Weights of a small GPT-style language model, trained from scratch on English Wikipedia: 2 heads of 64, 114M tokens.
Each number is 500 + 50 x the weight over the matrix's rms, rounded and kept within 0 to 999. Layers, rows and columns count from 0. Numbers have three digits each.

# layer 8 attention query, 128x128, rms 0.0763, rows 92-117, columns 0-127
459471500486524528510568484471419573534464520451511487523414490540421548552496509510470483483559483474442552475554543519545475517476456545536426522509530444496505450422497503555450532447528458499519521544520563473519528484453500627507512506514470505501529578452477440491496441524561424493609506523539511460478401485433548560452497523464428489527463468509499533452417510508444479532525
509438501477490481468522527476506545495508520493571454539514579489508485474477552505504569441517475506508500475599574489445403562410464517448565457492553542493483462480544537478470511555592386539497488506468557436542540487536501546567507509562494538486510481511502470477541510456539384476536451501517502505468558532442443508497513645531487417526478505526434504413429568494538518580519
534496504484535554500483523507446540524530447477482483545535470498429508473555454544554460529472479474526600480398460445545485508531520526414523547492486533414585543459434440503432483550474424528582472496467457479522425553524479448461561500465481544514448388474545515567520498489504501401543523489521503521464500519486606512527474380418566461443473534464490604484581508502495587533485
493523488478509473481521523456445495488439580407481481455475506568430501522527452502555495417501464490525452512466591500508536477497468484487438540451505525526489490457513501606597515481534550563523499479591462555524545512502473501521519428423543402513428519467553511511462510545527462595512476479472546563502499551424530499494567532471501498464515496515546518462488577567502481495468
533459526608643496511448548482608571468533534456494511517493518457515503474506498511496521482562512458475512436490472575477474482493572459472480451531466475408545492574623523467393534467472560463438490507565504463560485489530403392568448551582487471440472477455528485482514535548446457499514497563500460500473604535584529432623509528486489478490537422474563512496533460432498466470495
501502497470495494521446511510517492471471553459494539535474562498519547503484553542480537564542495498455502512571514521539474543532527447472460529524528557525458494468473518452514495502526514357510481525378487480505536484522475513570430517501492486508411397495448522494528505529471437544484535468527499515480600542554487494544508518477485475528462430585500478430462457463439474439523
468532527461492548495492539516499445507488536464467535541469505493435560476443510526536478460522519504478500466435483443559487578504441457495465565514520550496532474545446398547602475493472495473461565566472498571477536430480535525508471536457517497492484525523485532515482464447476396475472481483517537565464512548507488549519458570474493486571433558469482434496561504446422556454544
507520511496409439486522549552425451519469555500557517494487471417491377516450504515540599464579468502530492515455508541434398575480503437476528475551534535515443465605505481447550478472543603439514553486531450489474513424507401446587519563451465529514506487537474525499530488486490438549448452449499423478613525505513532468466457489590528505490530546451484472440352569548508513544436
481532527551418489549539425544543421505446503573500454511512549517518548487498526541513545488468503475496479523479565397523442500481454480511513474488541459500524539403492512550513409469504492441487492475355480466494473475449501567412601498391516558457433432454476502483459511542426534474394480447564469508426450515459477535474546587522554559488457596531472520411465515420439516534544
477547456516528498496559483433546536380460438542501487477580503391592471472524541425483584494416492514558519490484508445453572546541523497496533529486551456559502529475475545484477424452482480412519486466404470459543471503536533427522493528463566507530520464481543493512496562531472566461424522424481413557449505441425437534505497462518591568477544483529550500510511548516511515524535
500536509434529528503572470511447459594419540450531453521454499526505538556492500450542420466438513537503434499518545524478480549506465457510445482513510546519437413592503497486507528500565498515500479539517481576500563423506487558510450438421512444496504623492552429514486492519541444569513530554438525526529458546414448405518553495468490445534526471487502513458403488503541446552420
497511440502479561424504497431483491444514494544532551522525531473566487462539496480486509501413520532547533443650507453511579456479446456483494491462563452488434455422439541481445488589495438543480451483508533491515550503564526467510414546540496542478553524472475466518530513431571454544434492435544518509470553474450432527492535595507452493499476548520498473540458561468500517557479
555512473499503451520536499546459529473511483450463562552592532486548486465520579450496494540538516500474507490476520434459499502509435561475514524494474495571450508431481506463430514557499394589532449542506500585411458441496515482497508478468431481517419411508458497522505481491475448472549477525499569537489472536465509494497448515452507476542418537496447463477592519505494534448500
445532493536471468545529543568506481486496495514503545518470484507451470511510474548556538497492476442501486523385482529499480518512547616521501481550512466505518568497498481505524505468490558480489555504537431459477460531463576508476593509490442550440488520470468549571559428508543617440550516462532483435470457455504518490538491433499502555532544524524462511541502485429507473449561
547464455545562445422470473531512580470520493515465542457490539535470450524644517481465464480494481474455536467428456497473574426512569465499530520542508497479547504500533471511426572445473549508533494567444500508522498466470489434535514565605585391487550418448520463491480508638545553441533501529413490502451557458437523582478466458516513524525511391534478533552596461511538376485519
581544503496512539454509518540487479517473505497545546513501471511496510498549561509557511464461608492488493574477569526550380532502511492444544514529500476503515433589535443492471523617549496519466432444494497467425462468579534419535499452444532468462467575481485575471422472592529483485469481505520590566544531503494420487532596496483489487529500494458514423542477497468452510456544
532505473466444473465443440471437535536508472608502417527452495418490442478519478463531568497414606436552538485496497505496511480505460478460514545451498542527529516542460483465544492563532557421414547435406557502477493444495524488545468504477532519435496441574510554508501499516498549485461439462515525540555569455425423593492608510533523512558508532493489454461569539528449525512437
518424428540559472514455447509540517517435460552585457415550543479542488503508553440533534656438527489504506529475421570512544451515501579420494572506386583500498517440433567508447497555539521501502432503488553448516399527504477524501503506454480538510511411577467565508523516502517496541575516449552484462521577394385436451528538369468544524512543535516568415453500479489537472457551
572538525548531550437508521550466456476490463503559539507595515507460482442482482578480547577567520454508517454458480435410506505445534426486597519564488528445390550590523410450393522474489510508429429498499491506453469507526462481571449512485553517500531585408484512488494559615637501530466553518531497522508485438484459566512467500469471505537488587468483454508449484543444499486531
493501461486409517558468460447438494455464512496516460456476490485465507495449505498473598570378502521605491503556519475433543443535552487556505516518484554494458538467507491510600489575548487498513511404497561490510501515543502430488403496452462479556492521554525532550502476495592564529569556398499476512544577463529472535479545491464405534462519467520520501468494545575499509525412
534446458492544474525479467507488511494488484459518483491419580502533515545538553467449503504514507607465490503496502504471505459508465426506480504463461467549503459553587543509511528463541495497551505497524512534567542493476383484548435512544540494503469552492489423415427518519474490576484517494487466532531532515545532451473569476518514564486481390472545541446492467520510398480521
425491543494502484505474503563466497563512478491403517551500544538507513507516529436579393432595554504456498497489512460484495490434431536530462422501544491566518507554456419528569536449451512538537564536539453620457536497420481585481493474498519517469481551479460439456492457449498502514548454546486506492540419511445499436446496511577542488579448539478394530525480509438448482480563
505487517437435505512570537577503439480469457495509446456456542492513549493499504567488515453495449519518490533511434446451468540510520514502514546485450504548482536538531497489561463454484499469542487458490509440451505522523501591448600497414517515528490500436519495500522463551611472527465513546566463583523466519496490522473481488556526496495457561505523482477469540487492472510461
487510518550445403442452450488476529454487534531577462454593469502469477512530509464456552565427523498507578560484456574468487435513487441562457488509562454487581511504509539462486508526498599524460518458450499471558483535515484459509533497574533598524456453500521527442490558498422629461473537495463403479503481498495474494499521490502534513513583464541548478529485460448473475483559
504509502472585526488539531476498504527580506471435516534426435459481499446526436526539460471532489501526517503529545489542495486506531573512533543489536443569473477454525477528467532466396385405580498489546542468444482486588507444480403485511518446469466663451502504533553466467523523506549509558452573492508438521448487511466535501487504496460510482475537491580509508521459520507502
512492491497483468554439494446494461473457486492628464501492451523531524498416588519542586566493520491467508504510528505544571563543527516476497437538449457386517513525481470509426487556521512423487522449470546494510458459572412469493517543463466495469516531480505546461504412466521508406582553447571468451513555452540468498515530488562387475540519459471511559448523496480487448479500
# layer 8 attention key, 128x128, rms 0.075, rows 92-116, columns 0-127
506550487382579508549495569549491550494486513500513440517428564502465597553532467535554538448457456476483412492509566460438487518525459470538542500482488476398532525512485506502517437445506530545485526495478432599651522486523502490498527454420543461492458581439439487459502473501524483436551517486488523552501450548506528426447496463525503524447538421531509536421497519494505514463463
390504490445471546568442542462550487478547472515496520454534480511543508598493557543511468481526460485585470438528546539474503572509467453557420478572490375511574505482452487466508539480498517523532627491429447500536550488513456470481514504442518487448556527551506615425557437494481536493466520567456455494506496531523540499524505490518506493546502504483603505486577503437430518460495
519477513433509467514580519420493459477514475511551515541577485476431563476556533452478488501492427475512505511470513488572537528499523615468506513472504424393544478452591570528452548527501520497624514498524523423510512526473531470513470479587415466495474498424466410587512547529453467473488493470559459471479442553470492551546481536432524517440531477522464421510474518488522427454581
558549559548526563520530485566510526548504475385533443448503458473416399544494505474546406557484482500548505469483570445437454471487532420459492552517453567428501523517511488564472599569436462523587460481524442499535497578525469534495500499469506588502473447446457437537458520472457538533503535483492553504485448521427449482550520471523473498542527527515470459479594493496463503474544
501466435470561516521542506539516570478456447388557489608453493445511449458501468471519469585557476493594559459551592554490528512510537514438493525521468489538425488521515496432398478474481435506518516499493528395518476474557484509474503542483532452556511412555491469479502442503511547407628480567531531488516516537444492533465568537503485441556491522494521542540475488518536469541474
481474468453519488471485412533494497570472467520551441494463510523532582516536511505522549450470475525501456461465525428548536525496530455528446508578511478596511461499459481452481511533560453593464516518427547480443524493539508570454494495472474470533451403527524544480492470499552560433504546425522515551487578466522457530460483472514519502473544491471506562608468503460462539581577
470611486427488611528506480492496532564467555571497443559452480518465568480504595484484581474500460569423422548532520429530490513509544457563484500563542502533451470462456491468502512465547542502558488556439542480496548467533513507412480473471513538531427511443478403510519490515504518461501534498526459469518460525420484450499520541560474567487624516461432469473529442502404496538507
437478422438438504537569500493510551553529482466493428459514486517546485551454564650462453552568500543435490522588520509547449513496415442440489525496515465524434412473522451493527529536497496509466595529480549534435441434531483483504552448476507525433499432540453547438510576475459519510447525507540495431553472471505451511504467486557550507574510496482523499496500574548534503510528
464513520475519444527467488505470470490486585490517514426524517537522565474543640519410573488440478522484458395466559508528556546538484526479518422456608445532518453523481546505405488452504550544516571487488450509554594510463411409438524470476501531446452521480471548422495434529427590481448521498506467482469507486559542515554390512554534506494441526538484544504545479485452527566573
534463516554517491483480488505489505468517454375445535397528503518548458469551486520427482519526506482550487494446496537584537477467494501472493540492514499524531571510499486568542530531416533510514548477509438441455489455523395463542530541501529536452550489481485567473524528525503506552487450519524486477446586469577452545507428564500510520527382550495556516568505494450493514513501
574545503535506526537528541555492513557472527493526411504518513478460508516488543517553490539485536468449427528474515419492475553558519414429474504513485498484512508349530449522535527627544509498523487517495488497540468499442528564523485491366552577508514585502455526444564467465451447533493495490545543544526490488452481434512485448608436525515559488488477505455566431548515519499413
439461480500430502514436529494549529499450467516530539434475507500550431481507540473526458479535514590450483490541490475508513491459501485617459506550500487450558531535446466481520525560515465482507584435465471465493533473536509461482500514471552479411544549462497537460559485536540569604442481512484515480437483464565504491481497499491500510439457515560529449495544559451390486463526
484514619509466520448493437445499466477551475525555404588443470484490553449518463485490531430589498520466529491457486507450501517543456467549550551505520509411492482514500520457493600465511477538542494478475533485540500489455548526508519454569477486507563435532586459580529439517497480455505550455500520460443510496475485464503526490552480516532488427504463447493579568470503508498586
511514467424495383471526510448537545507481570535508535482500605515430544487501446516502518521495497512497552484535488513509521453513506511569604472391529490484489462570566509528532431408452568477448472459561436504508507464427484482506562491525448479567453511527517531506505461534484496482502488490531481554490475494516499548496453544563515508555472550480566500478442500481462483532472
614362479510593447400446471516512592415562461449553503514450510454471461571547409565521478463493497477597470509479473510504494450509509524494436515458458582494427495594473542546500488463460466441559463458498616513392524473526478476530469527512527479495485460520504469522517543541513486521606459477402516499525503568454502585548602527482460452556440497443504506532504569468452468495497
585472514512561547506456485463514513569470585479583454436459437526502494424471468513479491486480548484491499501548517493459487559530543484501504504513532433503414425460520496472408510613519477463533443498513484429537483515554534477486542517463515471454529585503491554482472408575476510496450545498522564492533499443426424495541497470516517523500625502415464475504557478562499496541559
511486477525441538466497512478488502532488469596517517431599467434534434466527558502423493504466524481538473482539498407559488530469452547517518452540573390520522485514421490568487496512510499507521533498447557517437561473573480514481491488444528538433529562442461555450452486533501495550493475462535451474484457353467449521502434513423491486551533504463509493542478499507455539487618
582542526500499359519473453378491503581587411492513480427483526519535481455568444424421488453576516460510603494435411481453575459438485559473593489523531482502495537540471438524511416489432471516470504501508539503481506546511544559582498569543394499522560447467537556545488467519530473541573502497493523461511524414516475602460405477433514430535460472460560479453462469596579502516514
526452485483575486543469433521541621455470543536519465520359428553502523492565456473490504359568534548434518484486443569520499479463512520523508496443543526536434407568497515472414540521550520451519479453525527429521492460631513472519491510572475480498521497572466499503543511564487491505512425468480525493538491471431489530476432515522532525538571397471527412537465572567429539463485
478483533546463551466448492561534534488474410512501587349542499486550427468567475477559418479529506506515516466522520530533467384486483477519550539483434504538548481514501507577531545514446439539545464527518454515415484581490543547564488494516479487503560506524507526522499531491541544586444489527574515448563510437584447529454437514446490468538432553559545443533535485528438500468495
546423500480544487525486438563468523470503446461531398475451507443555468518503488560569523543533525496583505486480527499469456448504496459468489531552485580525473539502464490503463534574423451528502489506469478572513448520537574550568479544442540486558561466479510465459455500422536545486540505474470478425508512504567500513472584484488483494469475501457457541528551464465598527538476
476536530394473526565494508472490481457477525595516365622485525474453582564434500533535600495524494510423466456521514471463480507492490457584472472513560599480500508470501473502542485479543583501474490446433516485565546458485539505477439486448482548506493543499497457470512487434495482423471504455413453512505421541443542409521584510518463508493534509518468566390520530481502559513476
488480507518529456512460504488427422448548540523479454418494528528538511446486514500472494426484500563463590488467477573534472479540530525527511469555555542491432483492551568460452491475466546494457443500537503474544437550530456495483510503487444500514433438478500488540492543521410534519506457521513534486456533487482482496483473519538483519582507503488501540507505485531453512483450
498402469510524489460490502485575483450487528487478576443456535547559489573498466521491430531467456449523509501497391490530485483518479482426448475421556519560537543506452501528494456502487442536499580524505526542443549436506478480564495559453443453429516512462432537483447497553533501521538493522482480493459625510565553544494474529466506443542479565477534451582475529456569510475559
508558534497561541524520483579458524541497562449508515537519451446450457433480457488531524484512516492557592521487559464513453529530465445538569557505474516381437539501549486539538502549458526496471474530539442479525452509537507488457485472482533429569560503451574458486466425489482499493420423476494604565470427529464487464514525517487516537441498442487492489526494521512431480508462